Each number is 128 + 24 x the weight over its row's rms, rounded and kept within 0 to 255. Layers, rows and columns count from 0. Numbers have three digits each. The size before them is the row's rms in percent of the matrix's.

# gate: layer 9 MLP gate, 1728x640, rms 0.0318, rows 62-96, columns 128-255
# up: layer 9 MLP up, 1728x640, rms 0.0325, rows 62-96, columns 128-255
# down: layer 9 MLP down (transposed), 1728x640, rms 0.0279, rows 62-96, columns 128-255
gate62 099:138116147161124177132151125106144100145072143138128150117140135179164139104119148094130126136104094095065108172146111120085158087069150090108141110137129130130123141107103101152091083134129129186112071147096139130138097139143164121134146137133068130112157134117142130117071144120136095115126172138147127161140095128117136143129102124112114123148100120109176122147123143174115159104126
up62 101:091113096152132126145123134169152138145093109164114138140143173096170158161109109145115092116148160176140134076133052132094098155110142158137128149136111114116102134179142176121110137129150113193141121123167157136161120137137083085091141166135138134111140183097105111089109119131163151127108113118121139120152167154133155145088141138155118138145175169116132062092130153122135130113135
down62 102:153148135123092117136184140120129169115112143109111106152122071109117113127114135113147172125142111129099147176132133103138133140134158142123122098123098118126157172111136130128117093118125175157144102157149128107113157097172107143136126073151126146137135139107155152111110113133142145145148113174132076129120137083112108146162140089128133127144156133128124130149140114124113147199105
gate63 104:119167156134129094107164142126131123115128156128158125104091143111116139134137130123123086135115169120154184116132115123155147134111161131168134148146119112086143116090100125143129167144128147165117122154144121101079111114155128140118123122100120136116151140164133114151158135172085150053110113119138167109129137127118131094122120154122152121153122142094141139145123130138158142122117
up63 109:097111128102126104127167121122162138081143149121145127119144131114120109094136166083125126121115113106125139158115115104123129089136106119118197144150133141053154094103092132119177126086153137120147123145166113090136098121139150136142149099143095150163127148099136144134156147152134151050114139119156179092146117108108134124109137175175139148130098107123115116168142147131148113140133
down63 105:117111119126141105088101122147137174102132098125196111117123160130122111141142141107113102109142129131111113108159100124100119078126123138117164160135067093114085108141104155102172091122152184146138113124104137123143122114141094171127067082125122128077128150158130145126119110138064077102103122122107155087178116116119137121166135135130106123125149065141172170161145139140148116140101
gate64 101:134095125110116149120130113173098162161110116119130133112119159148134120122130123185135132135090131121116165154126159113130157118139112088097162162085105100146156104121150116137143159144098103130159124137123123151098119147126116135130109112135113124124116153134148098148122125132128154126146156097120117096144130143096177125129127141106148109182161146091119124147080168100113149116149
up64 101:123123132108130092151120156095112141110107135116089099116110129125140073099119098161111102122136161154124156131137124156154122104130147123137097134103126166089123140119131105110140120133135085147131098111122156156128102133146154152107089140146145111126121120088115119122115120148125160120076094152111179176127161143128130156120160136142109150171103139123169115143103119161119129097102
down64 102:113133104113107135155131156126161088147141122149105157151145168133121111117140132110149133109153140108104104171107149139109136114104140136140131131111104139140152113124148149153136104138154115156095145147103171126133118147164141110165144123130203102147118137149132105132144123139185097165137106160160157134134101117139147151125093079114119167138119104110110133133128147152107098125109
gate65 099:114129117147143147158136087162093143150103178100097103145167117138095125141156110143148116100113079131100134123153152121107175128135084074101160126098147156115136143120123135135147143098108141101100117084173094138109113075116122106148126123171122085117128119131126148068134095118114114187123120162097098154126105138134155105102131127120138123122162104168156117188124140119120112170132
up65 100:117102109091124101151114110121145090137173082120121145128127125094089140106141132105117130101117116178150126110111152119128135147115134127130098125136130094097112148103124125135143122159114149111167099121188124132149135076122141124123130124097116076038119146118128159095096126145103145114157155114090135181138102128135129136131119104185140126146127146149098159105166084081154123114123
down65 102:139114160116123135149111100162103083141123156161094144132212079110143086097140102132100178156121136144109145120110130125204114147129105150155152164135160145114125186119107124119118150160094142118090149135133090095116155162119127066119114134148128125155129146118130144119127083126151117155085157132088094123098127151145105093146110126135138159150143122142147082148123117149161127134101
gate66 100:146122155144150134121159113134129122114110121170157098147178135117127117102164159134127165174162101133107140101105149089172131197129159131094156175159147125169131105140149172153152122108092159140123102181111160154102160116128139126128162160063134141130117147102151123141122091129142130157168088070178068090098120140120140088103106112144157163149123131127108136165130135133142125130127
up66 104:130107119143118112108090122114133123125101183131132129132157110127106117165173098174171155092150107156089177137149146142172094110178103132141131074160152116125112121109126106146150121098174193122177124142095122116108141118152128149151143157106149155168140139106141102136109122124128111087134162136138149146134146144117131150156146112119096082135125105154120109165175106120160091164130
down66 102:109114088094120140144092131130122121119156165125165111115127141146137117087144101137108132103175114174086117119090150122198164158148155144138171149097141118170130151106145083108139157112130135105167129135113146127127157112123161112097174112089161093123139104125129155156101140138131127099139126138097103128121134112097169148132137126149153154133132120139127145098145101119099100173167
gate67 097:166158163164092129144154107129163133158099124137089109140127132130175141150120137139087113100109108107094114100112145068133084115179129139124123136086135131147117150115128123119111168107126123122122156113134127125103134150152142129152102148119144142152139123060125106114158098123124144100137127146132125092110150161119145168127167118132113141123113128115124114128139130127140162085112
up67 102:126134164111139110134131173125098159088111080103147120158118158080146120106135107108132135098167095137119144135150152144175153141116188123132100087146102098153141148122079118119124127139090116149173119103142157167134127100132138076144121166088074158095146134139126132166120117139101105134147111147117140188106119119096160108150124137093156104165149103094164146099094121096135108126138
down67 102:124115111152130118193129131113136140129146108120161110113163124101140094139151129137113116146094115122105105116112090091165119148145119109110077142096123164137117139125110151152122129182157100107187117185120104127102137124132134125145129132170081145160112117137142192130162125135148143113167124162187137144153120091162123114133148135127132102115138109112142133110123133121134123128145
gate68 100:143149097128142125133149122134115104090185172092138148125153090154154178120168153079148097117094175172103154127124117146139129153130147123129140144114151104158109159106181139126094140137158126119110132168143099132150136115109104109148137139095142107141102154128121132133138090128173117168148120106109119120146133136116138119085095148096117139124141158100104123148123166124162153119151
up68 097:136159155140127158114142165131088135136125077097153130122177090145137117091104101127106103136133121066099134120152107147100135135088144111111164131163126157135113160131123134099135116134124117093126090120154110145121112192113161099099103155113102143143100127078110120158154091125170134128113125122120175102103142140115105120157084088082129150121161118097176089142113167178125135184141
down68 100:123097154125138140123146123102122122128117130099160118137096100128094167094149143054102154133114124157086089147145148116148088121125133127092140123087184173163144112108141141154138155132163160119146132161123165119118139129080146131147141123180100120124104092141137109111077113103119137128130098089167098077140143192131178149159163160147139104112101136126116119115094149090083102135115
gate69 104:107126117183128089091104153129118086080161109162111104120121179103125166129130108089164170144146119149125150100105139152105134142109170150115142148091085108123167162141093083149135136118130130113139111108128092125126138124145137128104128102145091142155169114118119124143084139152142157139105101135155136137105176105074163119124102117111126159143163106127108136117143163133109098162154
up69 101:127129145094127127139090147102104160117150127096089163130136147123137146133157182103141091163109150140127131073117127165130148104135139163114164140111160137103099116127152103115119173109086110086177122105150117120146153082143141135138109109125081158140137109134082133107159144148087111081116135131126099120152166084134107126104120140144163082150134120144141095125139119103114162159091
down69 101:141094114166160126147154146131144099170113125155141133145132120160099103085145101158102116109127098085129158130158100167091136185092166168089096107167148141139132165161089165124138098108115112107165130086125134112095103119140139123143100091155091146115109096148157117104129129179132111167191119117125123166163135137131137123140138121137138070158098160106134113106130160152108187118128
gate70 105:181116115126160118156100108112122119154096139146112106112093104089180111138160168119147151116137116149155154126127132105103107169083115131136131193167176121156133103150150173141141116141145111154135100117119129122100117153130134154139129146151151137115130127123167138143123139176119134103145105065129123172074131131144152139154128125136156170135133123125111087125144104096100135143094
up70 101:149106192131086170132129089113125127141147118121143126154125119116140158162148130152185118190118115149142108150123140145109124136135117150149134135130172118178120117149141092145111096128156164150153142128130143179076180136156119156160110151143133162143140139076169146113101151118181088124148139120106131117130120132105149158164164121126142186108081118132160133124102136141079105153087
down70 102:076091170128110148126109141118138172107123171093117149120122095132102111088116108153124132118105170120124119135147091112115159134171122152123110139142116148142134137104148126096141120176130126124106125112145154155072147105139082113089135123137142113146056095137122157109127131112131127130208158133126108166149120101151148093079109164174137104167146111093140153108104132091097142107142
gate71 097:116118132158095108170125100111177127100121133128129134144125123141108157110095105125117114118104150131062136111125144111115137110076121116131103129130134181121112139110131120097122117146115132169121116105091096148126144166133131111157143120088131119159140128105084110079108124127126131065130147091164124120109164097120122098112157158150135135121089103143093177161175135152149108097118
up71 092:100158137139116117078133094089130153111120099098126092134111102112163146142137147136151170125107155135096158152107101140158128167130164126145117129163145139117113126133110131116148127142135123156089153177142105159100120124103120160133106145109120118142140117130117135148114131111153133132096081125147084118084131098113186145128115111128109136136142123123111130130149116141105075127106
down71 095:076087096107156152120149109118119131125143119153132135113119094137146129132092133132171144138111123071109079105130139135125146131120116135137157131129189135167127160121163127133105126157154126124146152134085135120160146118114152104130115115172160135119115106147151126106145179178100124118188161106132162125133137092073087141129129124150131141138093119151123164153154119095126130093123
gate72 110:113127104099088136161127133138113100144100151151100077111133121131148143145125139150120129127161102139124101093125140133145166174102113142133138139147148135117160116151148156107111088087106132157085144167156150123102082131140159138134125129118116101129105160182075160099152145110120125100142155162116122141108145124163136096128123065077150124125163130144100090142070120139102150120131
up72 101:134185093097131105143119130146139153127128139114127139094159111105123130140117158126117131165100138151125135153110116131155115138118109150155155107097118082104108187116094102081193135144094109139134138137147167111140131129116107160157097160133149141117090147149128135139122124120119124101139125154126154119148089143163100100133105127146109121132083131081114171165162138126114132146112
down72 097:110144138134124127152122147140143125086105125112098087103158145143137117107147101151098133101135117147116140159115143129159145136113140180127107120133140100103137129128145120131111100102076123067098124114128104177129094138157145117140149140138166096135123089138151148132141153195108134113153139129157111126146152140117149118115145148108138124119180120125089124130092177119117124104136
gate73 101:127133138105158104088119134163131141136156120119131161141168165171123103139117180115170133055109098153099105147130135131152169112115069171136145115157124152123165079116125153148109149075080077107119137131130124143147136135106142134128147127092145148126111140130090135145130144120132084127108093065147158146147151141135138133129061126102111171131078054149128171145146151141125116122145
up73 098:109106147152142126125114123135104111119099113136105121125125172171113125153146114124106115130111111110091143131109147121137112120153143145134116152128124108157116092137097151132101131115140094117109156148120145129128153142102110126123168172104124157132103149119134121113121135116150118140089101148107141080195147137112143143116110127122143157135158078130130144118147126147093140125151
down73 097:154156135122138115111130164097115109148143132145134113140151143131146151107126119097137161085160129129129121155157110146096159086124137166084088107136105143128147100142140130130156122132095084088144132091135111123167097131152116175111101122109161144153126115138153133124110143157109120141152098124123103167144119172149115156106110124136135143121104139151164151137130130173139143141141
gate74 100:141145118161129113134134093166118066137123145162156132143099163118092137124131120160117111168133123173138128116069131147130143157088107142109150151073132124167138162087154137140132154104133113146105141166120151152117131139107124104110097112118120133120177120123132157129175143107133106117116148178163136095089178137168114137127138138105088144103155140089122085171118147112106129136121
up74 099:133125124130116147133151112080124119108138128140137120116145069106121151117140112109120134103112130092112112109139135130139125104097124112141141129115096102136119114119138133127114180128131084154145125159150120152095164127117184119169132144116131109124108100164126113139121091153161155136186166113119105096147141121114167134155105157127094158163094127156105142128142147098140132133156
down74 100:109113103156114107107109156132109099131074142119143100085157091125132173140089151135109152154101117109114118077107135116146126128106148122132147118103092099139153109110148118082159130135128148104118102089108126152138142125120135130101116109119166163132167138064138143117138128106115110092125146160132177089099136148108170103121152089149111147121164149148097100133124128115120141141081
gate75 102:170130154129117090126151141138114126124129137138082142123121134133107172153129126120155142173114125128127148135110135120117114141140141125114130158108113177130117099088145114133141145093134151109132132119125112148120089128126150127134116133130094153124147121133128145146158138130151139153128164183132118173125095139092153144155163122103186138140135133157153125151137136097123125135109
up75 106:092128128137111098151135141129095123114131135130095138086101123116110134117154138121131182131146129112164137139112120137123124113113147142087117139161121109100143165127167100083139105138142108089128096132155113143077147146103112105119119136128120176161171153139127102125148076140121135144154148115137119119114100097150170124081123170143142176125082110089085102148141128095123136107136
down75 106:146163122143137170110093120092094139134128123149130131154149144133145127165138115126170166101129124133111118121168125132145124081099122159110112144119175127116123151146117126116108150113144117115182136115139110131160146138130111135109129123120148096132101080135087105126069101134131130127152086135197120131081152117110116099082086139129115128104144149112114134102108118165122113116125
gate76 102:112123133111119125121131101112108091111120132142117101137130183136157098135110109147117165116096148180104143192113114099130137127167140113084135129109133135131172141162119136196113115112082149140096123133141202113118156128150147124095116104135154106129108129122141117173112118101139155117169158111141155093132138153130122134122142101140158169147100109145101134149131145131142076102142
up76 098:100142133132167095159129145171120125108141141161135116117137181090141142113125155146129144105145113137143139158154086127173156158140155174130160102111185074147148126113123150131153107129177200111113126098176148103135114150167092106100132144131135092133132118117102128153126168124175139138123144136129144114138107141140128144107130109102144144171151087138121134129096104149105148095161
down76 098:171118162138120085164132096118143062110173126121070159146091144159169163135121142111159181108165121133110118121144162123105128141110163082160113143154133173114101145125145106122134105163166085146113143142115101147141133142121154126134120140073135123126135070139127114153112135112126112105122135109130125140109102113105159116088087141124081085163125117155139121111137097132160150141118
gate77 092:150133105119112122130113135131093109142105107125150098095125104156103120174118094146124187162133142129121070092106117127108116122118125110124096139124109123080152151112105188175110094140113158148119107162141136160125139130150150091130175159143119147129128124110141122123092159101107090105119097130123117111127190123116142130153180116099084132132131129139141108105104131099114129117129
up77 101:142128163118126140075141104101133109108167092151137150119147129164119119109118147082153133101099045152115170118132132099127136132148131134142157132135187084121132099120093146120123159108121103116142097147083122098095101124097139161112141112085145115114108105097116113103130145120173114147115104113085122133126135130126149098143134123166114158155153100156115133149176094085117139119106
down77 101:104127157105167169151135119105140140113136157166134130142141126171130162118134150128154137084130147143159125111120133176127133125132114133116148171135181145110156085141128106135135174143115148142117112131103121137127129127127138115093114126145138141128110157152149134142150143180140134144118127128121087175115164115102108138132116134152123113155153093105150123135136141089145119150133
gate78 103:138150142153148074118133128141107114117154094154146140115104091128120131171119168124182116099113110121131148122139135149120129160133145101128156152113110093102121155155185127164150160128089150085144150138095151172120107186143107154114136169184117206089112109103161089153127134124127116093180095134130105124086132091152116131130091094069148146159136139133153119146105115130138147117163
up78 098:136097118111116149160110137109178085121086132115125110121088111127105117132115161132115136134150146112131126159152128138088127142102124134124098098103170120122144169161160138106145120119159122131130124115146136162179134113125114118087118174139094129103115169121153135115128129132138141124144132170136088182156099135128147161139097094084093103151125137139133097141206095118102140158091
down78 097:121124119115132134122092200130060106112134113145101140138154150133139119117138074149134134150139122119118112127126140130139152075161150114155138159102103149171092130109088167139131120120128109169130079128153070082129143106116135129100109102111074092111108129118114173142163086099153146108092175124119122112109112155140121133140131108148067104077152121116140122125102141156136128126073
gate79 098:177154160161137129167128166168113137107174143165107145126083061130154179118103111106159106126140123135140114138159128153098091114136110094171150145100114119080132140108133129160092169078092135091105111140141114137116135125127116139100117117152113143098133164108146114110130109132100125130152117160080127121112130074159168156125116141117108166149136138087122123113135153117144173128113
up79 098:129121136105117171092114069118105104134148128185127127150165171087151167172138132122156102134102145137081176106107156105168126133110080080116122150125130115129169124096132171114067165149115105134174122141108117125129109158107143100095084127130139167146139102143148162142135108148157153088155125133140125134098074146126159130118135135109140139141141115146144108136156081123161093131106
down79 100:103131139125145134131140098121101139135150140138154112148153138129123104126157109119143145099114115105112109087110146163101072141115109102119185150098127085161178150139141150116076149141098138078121142120181115148157115099142139101126090130097120170138168133151129153108154099163099130168115132121125124154153156173140132139124122120144112093141116136147132103113114144130141081104081
gate80 095:161127132104120082137153135090145102114142143150131146099104162113121111106151160082152147095101097088113149120093135179143114089139121117177141179133114125083137144111141129116088111112091144144148141151126132152089163133137115085145135158067109095135123122156113136130111117127156115103129131083158098178123121080135146123123167159146151137084099166163105125127137104156116128147096
up80 101:157121136109117146128102070152152078108097146141121047131142099131143136131147117093115080117119126160125110155113139133136131129127057162138168128151159091077103152122103142114138102122141074142169154133072144132115149116147116163110108143146113126122120137117096091118151090129110139142109131110118110131134136110109165122154095096140129129120120108134141088145108148144101073135142
down80 102:152111146102138128146091135121127119184126144171119113130107124130130113099094117097136148143087164098141144137129138155110132146091164150184108136126172138137099129163103144097116173133128141148120057130092156085124083117134152141152133123152130122149124096129123157158153152144161131167111115141113123168142162083139106132107119100138076096117112126098153128134189141092146104161114
gate81 099:119172184164123103148152131137127111147117086125129117124114129140138135111165160156167118113152151099138172141088142151110137155099124132133100157154146128174145116169131100116099116145138161126146125112132087150151165149115130115117129139090105146110111147136134154086150133150111136143145094177107149105107118134150098121127133130124166142102123151122132089126129142120120144113142
up81 101:138128135150105126139122117129137153115162149119116085113122107107129155146170127117172150106148145137147112130149136146128100090121173114104113173154109183127098125143084123090155121131123176135118112130134146126115153118130142115103158103129129126131164123099153092114126147116133098132140159107090105148138139142073156088099138132112078159136089099158131133128086111123169141135104
down81 104:106114156135126134158149167061130116150101116135130109134139135121140129125125097122163102119126116099132186142130149174094125084104174091121074127146106134147124096126104090136093130137153137156137097107127114119079123113149088100163150110106125115122104128128103137094158163071113128114145116192133156136123154145080140134132130146105131085129163101103161140132118115151123085115128
gate82 099:123153147119143128088108105134128105090137161138127155110177152146157156126125105128106129182151121155113160123173122133138138107168129097153122134105159142167155125125135137121098134096136156124104112125130114116090131143106130150142111167120116172121132100160163143134125128163144124177140121122136143151144099144098132119099118127122132123135148134157153094120095143072107121125076
up82 103:088166066120151083142130093135113105118109134124110083133141138088142145085158076124106127168156129112108115147071106104132122117138130105130114112144141132156113174128117119101125062132151157165137156114129110110148134120156123113120109114066134108156140164152111161109068159156134120168148145128091130132136091121098153110094136164125151111139146114169124084169105104133110109166114
down82 103:151119111122091112134139134144139108128177138096148173115136129119105142118128132142135054128093132141169134120140140080090104150104127114158148135126088140115146137097126083114152130134109079119107122100131119134142138100098106137145108085116116130147096128118116112113162117154123124153112168117145101109095116138147132097112156105116087115133084131147128127140134111143125121123162
gate83 101:164132124109158116146136146160116133116126153111098107098159127118116144157138149141138140190190145145133149142138131128104103151148142115148091186137175123115121143106137161125110176107149126149114127157125131086156096131128119124116204126135138126104121132131159108070164132145164096115113122126146078132117160102138141124119137161112132147144152178126082086165126153128128143094166
up83 102:136124129110148073160108144102125168156125096106148105130127142156141122164174110125092118128120148130161122147104126093128180141149107165140170111120093084136139142137111139152135129116140142139090106123103158118072110165162152140099088135109105088118133139106110185124106138099125126161162135127148115135107117146108116166118101114094130121170147158113160175117146122109163137143170
down83 102:167121152122096083161135088068135103137128157184128140098133146093160127120137136131135112172137125139125118132117090084109114120134098157120138121112110170171105157136163133097098143143121111114132106094124139122161122149126123135143120114105132128103114156127166121109154169102111110130101128115139133143153131170151134122117091125095128127154145125125113144149059173095159155155101
gate84 103:131150149125125131171143151143118104132125148106139137102143139117137118157131109131097142110094153101139112144117160106135108162134108158176099114139134102140130144160142171177103145168147137155094125098162128061109121087113149147138177155138116110096132156066096122120119132138113163113111139144149097136096131103071179157113144129071150114147122143126133141181150090107073152096094
up84 105:074118126149109145147146091118103081107114111141117140091141116144122151104116123123100087156118166087143139129139149132162141108184101112134144112157147115148136143109103155092126114130119123163133171121107102145158106114122161110162105118116136144149153080137092151126165134141164137099092108128098092115121111093146143150142108163129107155122129097116118138142138117147085130169188
down84 108:118104137121165154154163156094135126087123127150102143131116120138184124138127133150145120117136136159096158099162133131161152124131100122152183098150113091111130107118139127159132109114105158127115124139103116134125129117159127110127115097169123103109143174104109157097143135157136154138111117118069144136147115104186075094180099088077170072170170167163152141122140130128080149138128
gate85 094:061139159162139135114129145134133092094173089115152084147098175074098130123128114099139144116115112128126123118136086128140117098075135144166109118103105113135123125148143118121119166119127067113149135110160102125111167169140100112118140130141135140127168158165113087143113103177102094190167101166115130131105150104127166123151141106128121080155090105178101107089104122172110128138094
up85 090:140109081148165174152148122088110125131087136104114158125150163163125090148090139097067104108125114144124100120139123121120108148120095129144131118127091080136134116135149120097111139139148124117071132153127122132085098105128086140147096094104133129109114128118102136132161089131117153102134126151132119135136125168135144143131138083142144098124112104104125109165063143114144082148140
down85 092:069119101130089132134094127100174147127144127135131111094123128104108151124135173157143153122147111099106118118110109099110121122123156119164136077083117115096107139133146176100129147131096102103140139114091147104150135113128134102147123119080086117136155122117143112113108116128113107122111080185125151110102143114119159097129140176118143122167105125134122088081101126135174130144132
gate86 100:154113068120132133169159150138154129135101129164082144136120106144113154142119155134093136118110164140103128126137098145172135114149153090111156165122124126110129123166119151142088135129090094168074120138159151140185155126133136091191168137167146117106149157172109111135131102082118161138127141154155118129122130106132146092134146097142126145155141137106123116156164148113132118131109
up86 100:100135192097134122101134077147126120139098138111120135115199103141160149127120135083154106100134126137130098188146132133084124099141133136123118122159143128132107128117111116140132094143153147145129154152088067106164148146139101144127097080117134165133164152126135134138153124157107106081142137123080132137127129153141090122129113161121070139113121154131125145147117107154200140121170
down86 100:136166127152138103119114100100117122149116142192130141119152099159135100102125111135111136120172131117113146175081150137108128103119104100127126109100123140142130158121165100112156102112134129102090108112100077085139131102104157138147117166132145134120136103149091166161142136141108120148156151157146111127120121173095107113131097108114109163100137161139119097145077121116121118142117
gate87 099:144165136149144144097120114139088110118115084099158149128150144158118112162117124072145081112135138123100144127146127185151114115149086121120147149126114157141153112114096131125084149119065105106144178093147140113124097115147111088164146112096079147137129167110128142160143119162133148145121109152170169124129111124142123093150145123119129127145132128115145088197132155125099112145083
up87 100:144094133099088102112108164132130133086152075118089159118115151090164152138118101116105094137100122150125120142098149186091131101164142114099128112097108110130105115133098123161104100100136114122131133154112109116170128123112151136108118151165128132137141144126139125105139139121110093115129117141120155127106129129105162169126111149196143138152129098079136114082119133153131151119140
down87 101:130130136132153161115132156128134103134119106100135155146115152142112139117158119145144063128133139120105134109081109134122084106132149123171118130167102134133149116155115118110131136136120129096103128142121147132121085136090117134143140074089155135144132142109124140101160087129154102168125148153099132158136124130141104123178144106139125138104131182136120130113089198131158148101126
gate88 103:123063155120133076143168133149137126125092161057162157191125115151100115126119135137172109139174153148141137162099094093127157141135138102119103122139125104155151164111101119136113103143050104181171119116098112122129148144120158134123102174066117075118140123092125168083118149159129127128139150138195126110067148178143108132152157116100105134120158114111117145146103169117111155134129
up88 102:125091141101100160153099119145135101148158162172133124098145178105129107101117100163103114113129101136113118165119144103110139114106159157137123123159136120112123096148154112127136144151159107081127128151120149125140139156153125131155165108098123122112135148105115117126146094112092087154148103119164086147148163121115152115100123129164154147159123140136115127111164036092100111138131
down88 099:123131068145104165140112151145130098122147122134153126119100112115147145085111099127116129139117170145106099102159100134132130122104144127119093160132124162099144130153129157115124139146101089075173116136124103094161118178100144088135133139117146135103137146092156116112133106161135130076112128137161146149139096133109161126151130150148087141157098109119130115140124153121145107124098
gate89 100:116122129111155169112128128133066131104159196123192102136134124142108128134109104110118128117120142082085165121148113142126135167134110130142157143155100121148161124143106153148142112175154156071102136162123106110100136111106103131150154111127121120151091099164134148090171103122155109106121128167149150156096151140153117102105084113110127107137129140140149125118130136170092130117158
up89 097:127146140124135122130104161165114117160164135109147171110099128130136135116103125180133113146117177131139165168123153116112137142096093101103105149094157112096098129129089111150127087179118151132093126112156155147132116115113065167148085132152113121146136123093102151139099130122132160109088181162122170168122093126141107122129127116101136109132130120143131125128130119107097101147109
down89 099:162126149142066124124127154145155110136123159068113164081084137182165118160118151125144154132183113156119139101129126168125141100118122110143137163115112159085141145122119165161066149128110133112119129159127098123168096115147125111106136130127145100115153145139195102123138158098171141136136089100139112143148154165083148113116140168125138136132097169155141168122129103128126094141152
gate90 099:140102141102150105079145143145106087136125096121123111143136142101129146146151143121137102127111161078087122130136142139130121153129148122163124159145123109139139121098118099155079180141149138104110158116166122180138155097155114185146129117101117099149150131109140170155164140129099120119124083137144103128082109133120114124153142082116148137157114129175113115182128129126151154126133
up90 109:103107097143093157149114104139122111111078176076151125135134172151121136112120109160120075094167108150142166110101093148159108123124114133126123131112137112122113161113147129123126133057088099129147121100125115077112127133105155082092148088143171116109130092132164102122102113136120150118133139110156163157141168132124155119129100141143167131144141102137134137141142162149138118107153
down90 105:144137151131116134124136089111137087135158139134136108134096162140102098138129127137131079114131118183135119111143131113103075113149109085120120124104167101138093179148091092119099140118116076114148079110114134117126119148127112099110119143134172134121171098109136089148133114149109094110118143106109121181175074127138140084106120152144149143140093134122138122140106108093164150140092
gate91 098:114147150146135166132058111113116095140147115125164135147161140111132138111092110121139138122110135124158138167172147116103100114084114123129155076155128151116076185127121150107088097153118120157175110070106174114146142107091139137121135097151129139127120150130141118178117133119136121090146091118148069090120118111127152132145117136090101088132158137132146112146162105066155108103153
up91 097:101128147144129123139178096146087118136121116124110162105108083156151108119139093115157112144162082110112101085120117117110155122117140166104162111142144134134113124118147117137127129114117155151103118134102140115168120119098117116130132126132115084175114156137112121148117083104141127160072145130151163112117173141136124105112138102123147145135082072115123109142092074128128158103109
down91 099:113110136137095113088153138153093106145076129099109126103165138142094127115151144135133092100141119148135159154119135151138096106137092097112143142137133105126129143125152134143128098132159119147085154125145108069107130123108097093121125080149127112101108118111091167108177087127106113093134071104172166147118097087106157100127129099126127077138155106100167117098175121166114172175102
gate92 103:163086129122168144141153105130115101075102065158124102124171115164165142130171144105072143113132090121155151142104105115156118121098123130102113118100157138158143134153093149145129150123078162099120141107087122138114185129138119136105089136093159108120155170153122125143133156132113131138170096158131139085110161108129159094127110121097127177124103087131164163113144163059146139153098
up92 102:135158087111163091096132102129102124071087135139095123155127109135128122154109147138091111074136147077122143152144078112108097123118128178152124132104123144181109151085128141142123133113150077135098129092128140122138103098088120154111066100114136124134112115136112076083157130145110121164116091112154138091122133150140154103124133144107096155156090113107109118114110165071071104139122
down92 101:117168097137159111105079103135097069095170154095165145129126101122079144146090095178099117152157130093123150146094158146117176120099079091125085145108123131151133151116133181133156129129136142115150121108081152100103126152137144131099107100127143123106089080139158109146071105136092160114124119122102166107114158139114125128134182171161128122162130095165087157148151153166138110143147
gate93 104:149114169068130141087137145154124123143127127116115078137111126162098148170121122123140115090148112139144174164142103171177081102108153151133094118119127136119140137111127131109116158135143124127142141096132151166118123104129129139125145108109164151115145123160116092120141129148123099101114135189153121145107135153089145106193132112083100112158090116147135124126153075127160062140153
up93 103:155099141127129151146124143160136122159101124105148140154101115134156101166085118150131163150136122149169098112143094151130166123123151175119130156151121159126166125131158161134113128094117154120078098126146125138124115092133140134163144082111155085129149116098155084158109115131121143133143132146129144105126092132130153156135136121122140176133138092132132111155090147154100082118122
down93 103:135127113129142109141128103137110053125118132138177182120144133142122124098109117112133126099157106099129165125131080148114144097125135106132107139087100144105131144124137141171147164144125097116123081119129130159148136109102141173120123083097156111156139141142115137150084180122137165096131168169070115159144098144128166103135166123155159168117158111136111110128133100119093118145095
gate94 097:143136162144140151151128081137111110123092161155169128138104109135143178141109130150111155153121131124135124091104121133114118107143172124109114119154170120124140165107136185150122183122115135145151119158120162125132147114154161101104141164144102138112123139137089126106187096135105070148140134175128136180134132119112153174192123140134170189119115111118120128110109128136109132151114
up94 103:170118160103134152104125126113152140118157132098132084150192121117145145129186091135102147152103156132129190145143170159146122128188150146135127151085135164101146100134117110142124137085153101083126103097163121118150123118117168120123137144157165145122092135132162131117112110133115155106080099128145105136143147135111157079096137115116120087142125133107144145114148086191152093101177
down94 104:177157111111118167093126103116129126144113136124110115101127124158116178147115147131151122159136104124160172136107161182159113119157107135135111170151172149109148171114116164158106215115134109153123118108102108121140140127129126114112149145139128107108092180141141121127112124132142132179141098177106121162098145156142189119141161156116164154144113151114119111121151135137126129121162
gate95 097:173100102087134098111125152130132144130096105117109139163137130138132121130102105105093122139109137118138091139118139121115126135136108143110135166144134108120115121107119108122090151092146123131120135080170132124142098119179114134130111126141141133111086125124122148137139121160117127109112109134146099156136116157139137085144120100126127115104115112123155124139116159162105133093130
up95 098:144139134119160171150106121104110128125092116162149147152128152113104120075118114122153075167133121134140108089081111124125115073130128117114124175106148119091134128114096117136064105151095107175162145170090077142149108139127117123123148140077113137117127128114090076143173147134127087089122135158107137129125147145095126111117143122091129105149112155106107141185100135167107142115088
down95 101:089151106118145078122087108129073133069144147156180116137118115161123125063130114098119116105174119160156167114123119115092144139163151101142162146144107136142105141156103143112151105152115127132152126160086111137110119163100108139122123068098142102155152122168144120096088125108143098156144112135099165114113128123181118123111159112115148138121152080109152143137130127128126143156111
gate96 099:151106122133110120088139106125120099077138153105143097125127120150154142163104132097158138169109117124147109132157126128157121125135134099146135071138126137124160102164164161145138140174132120158145150146119148168103127080133107165135081121139150155117173128158165117119127122143121135136155137169125157112158130100121140155140151095151126150139151099151101132156158084099126162127128
up96 101:127097095145105174124101080136181125171132128138141091130145092146090109153104117105085117118079140163127126123103135119145152117154109113140150150141129188136103134136140189162131103106106101071164148115089152150132169126119127107156147086147143122122078136064155145155100145155103152147147138105139125131160119132136111130132175092087156116165120142182125133125147109098112107132143
down96 103:127117165114182124143141105073157159168123153141138107135075149126145139118133115125165127177113124134129145140123125119152148132095140152107098134150115103107180105128120121095131177120111101143124125148118124162131119130132159069139121120142146112086153107134135126099121092124160152094130105128109090100113103175140130145169127126135126133135102157194124149165113085087110099080149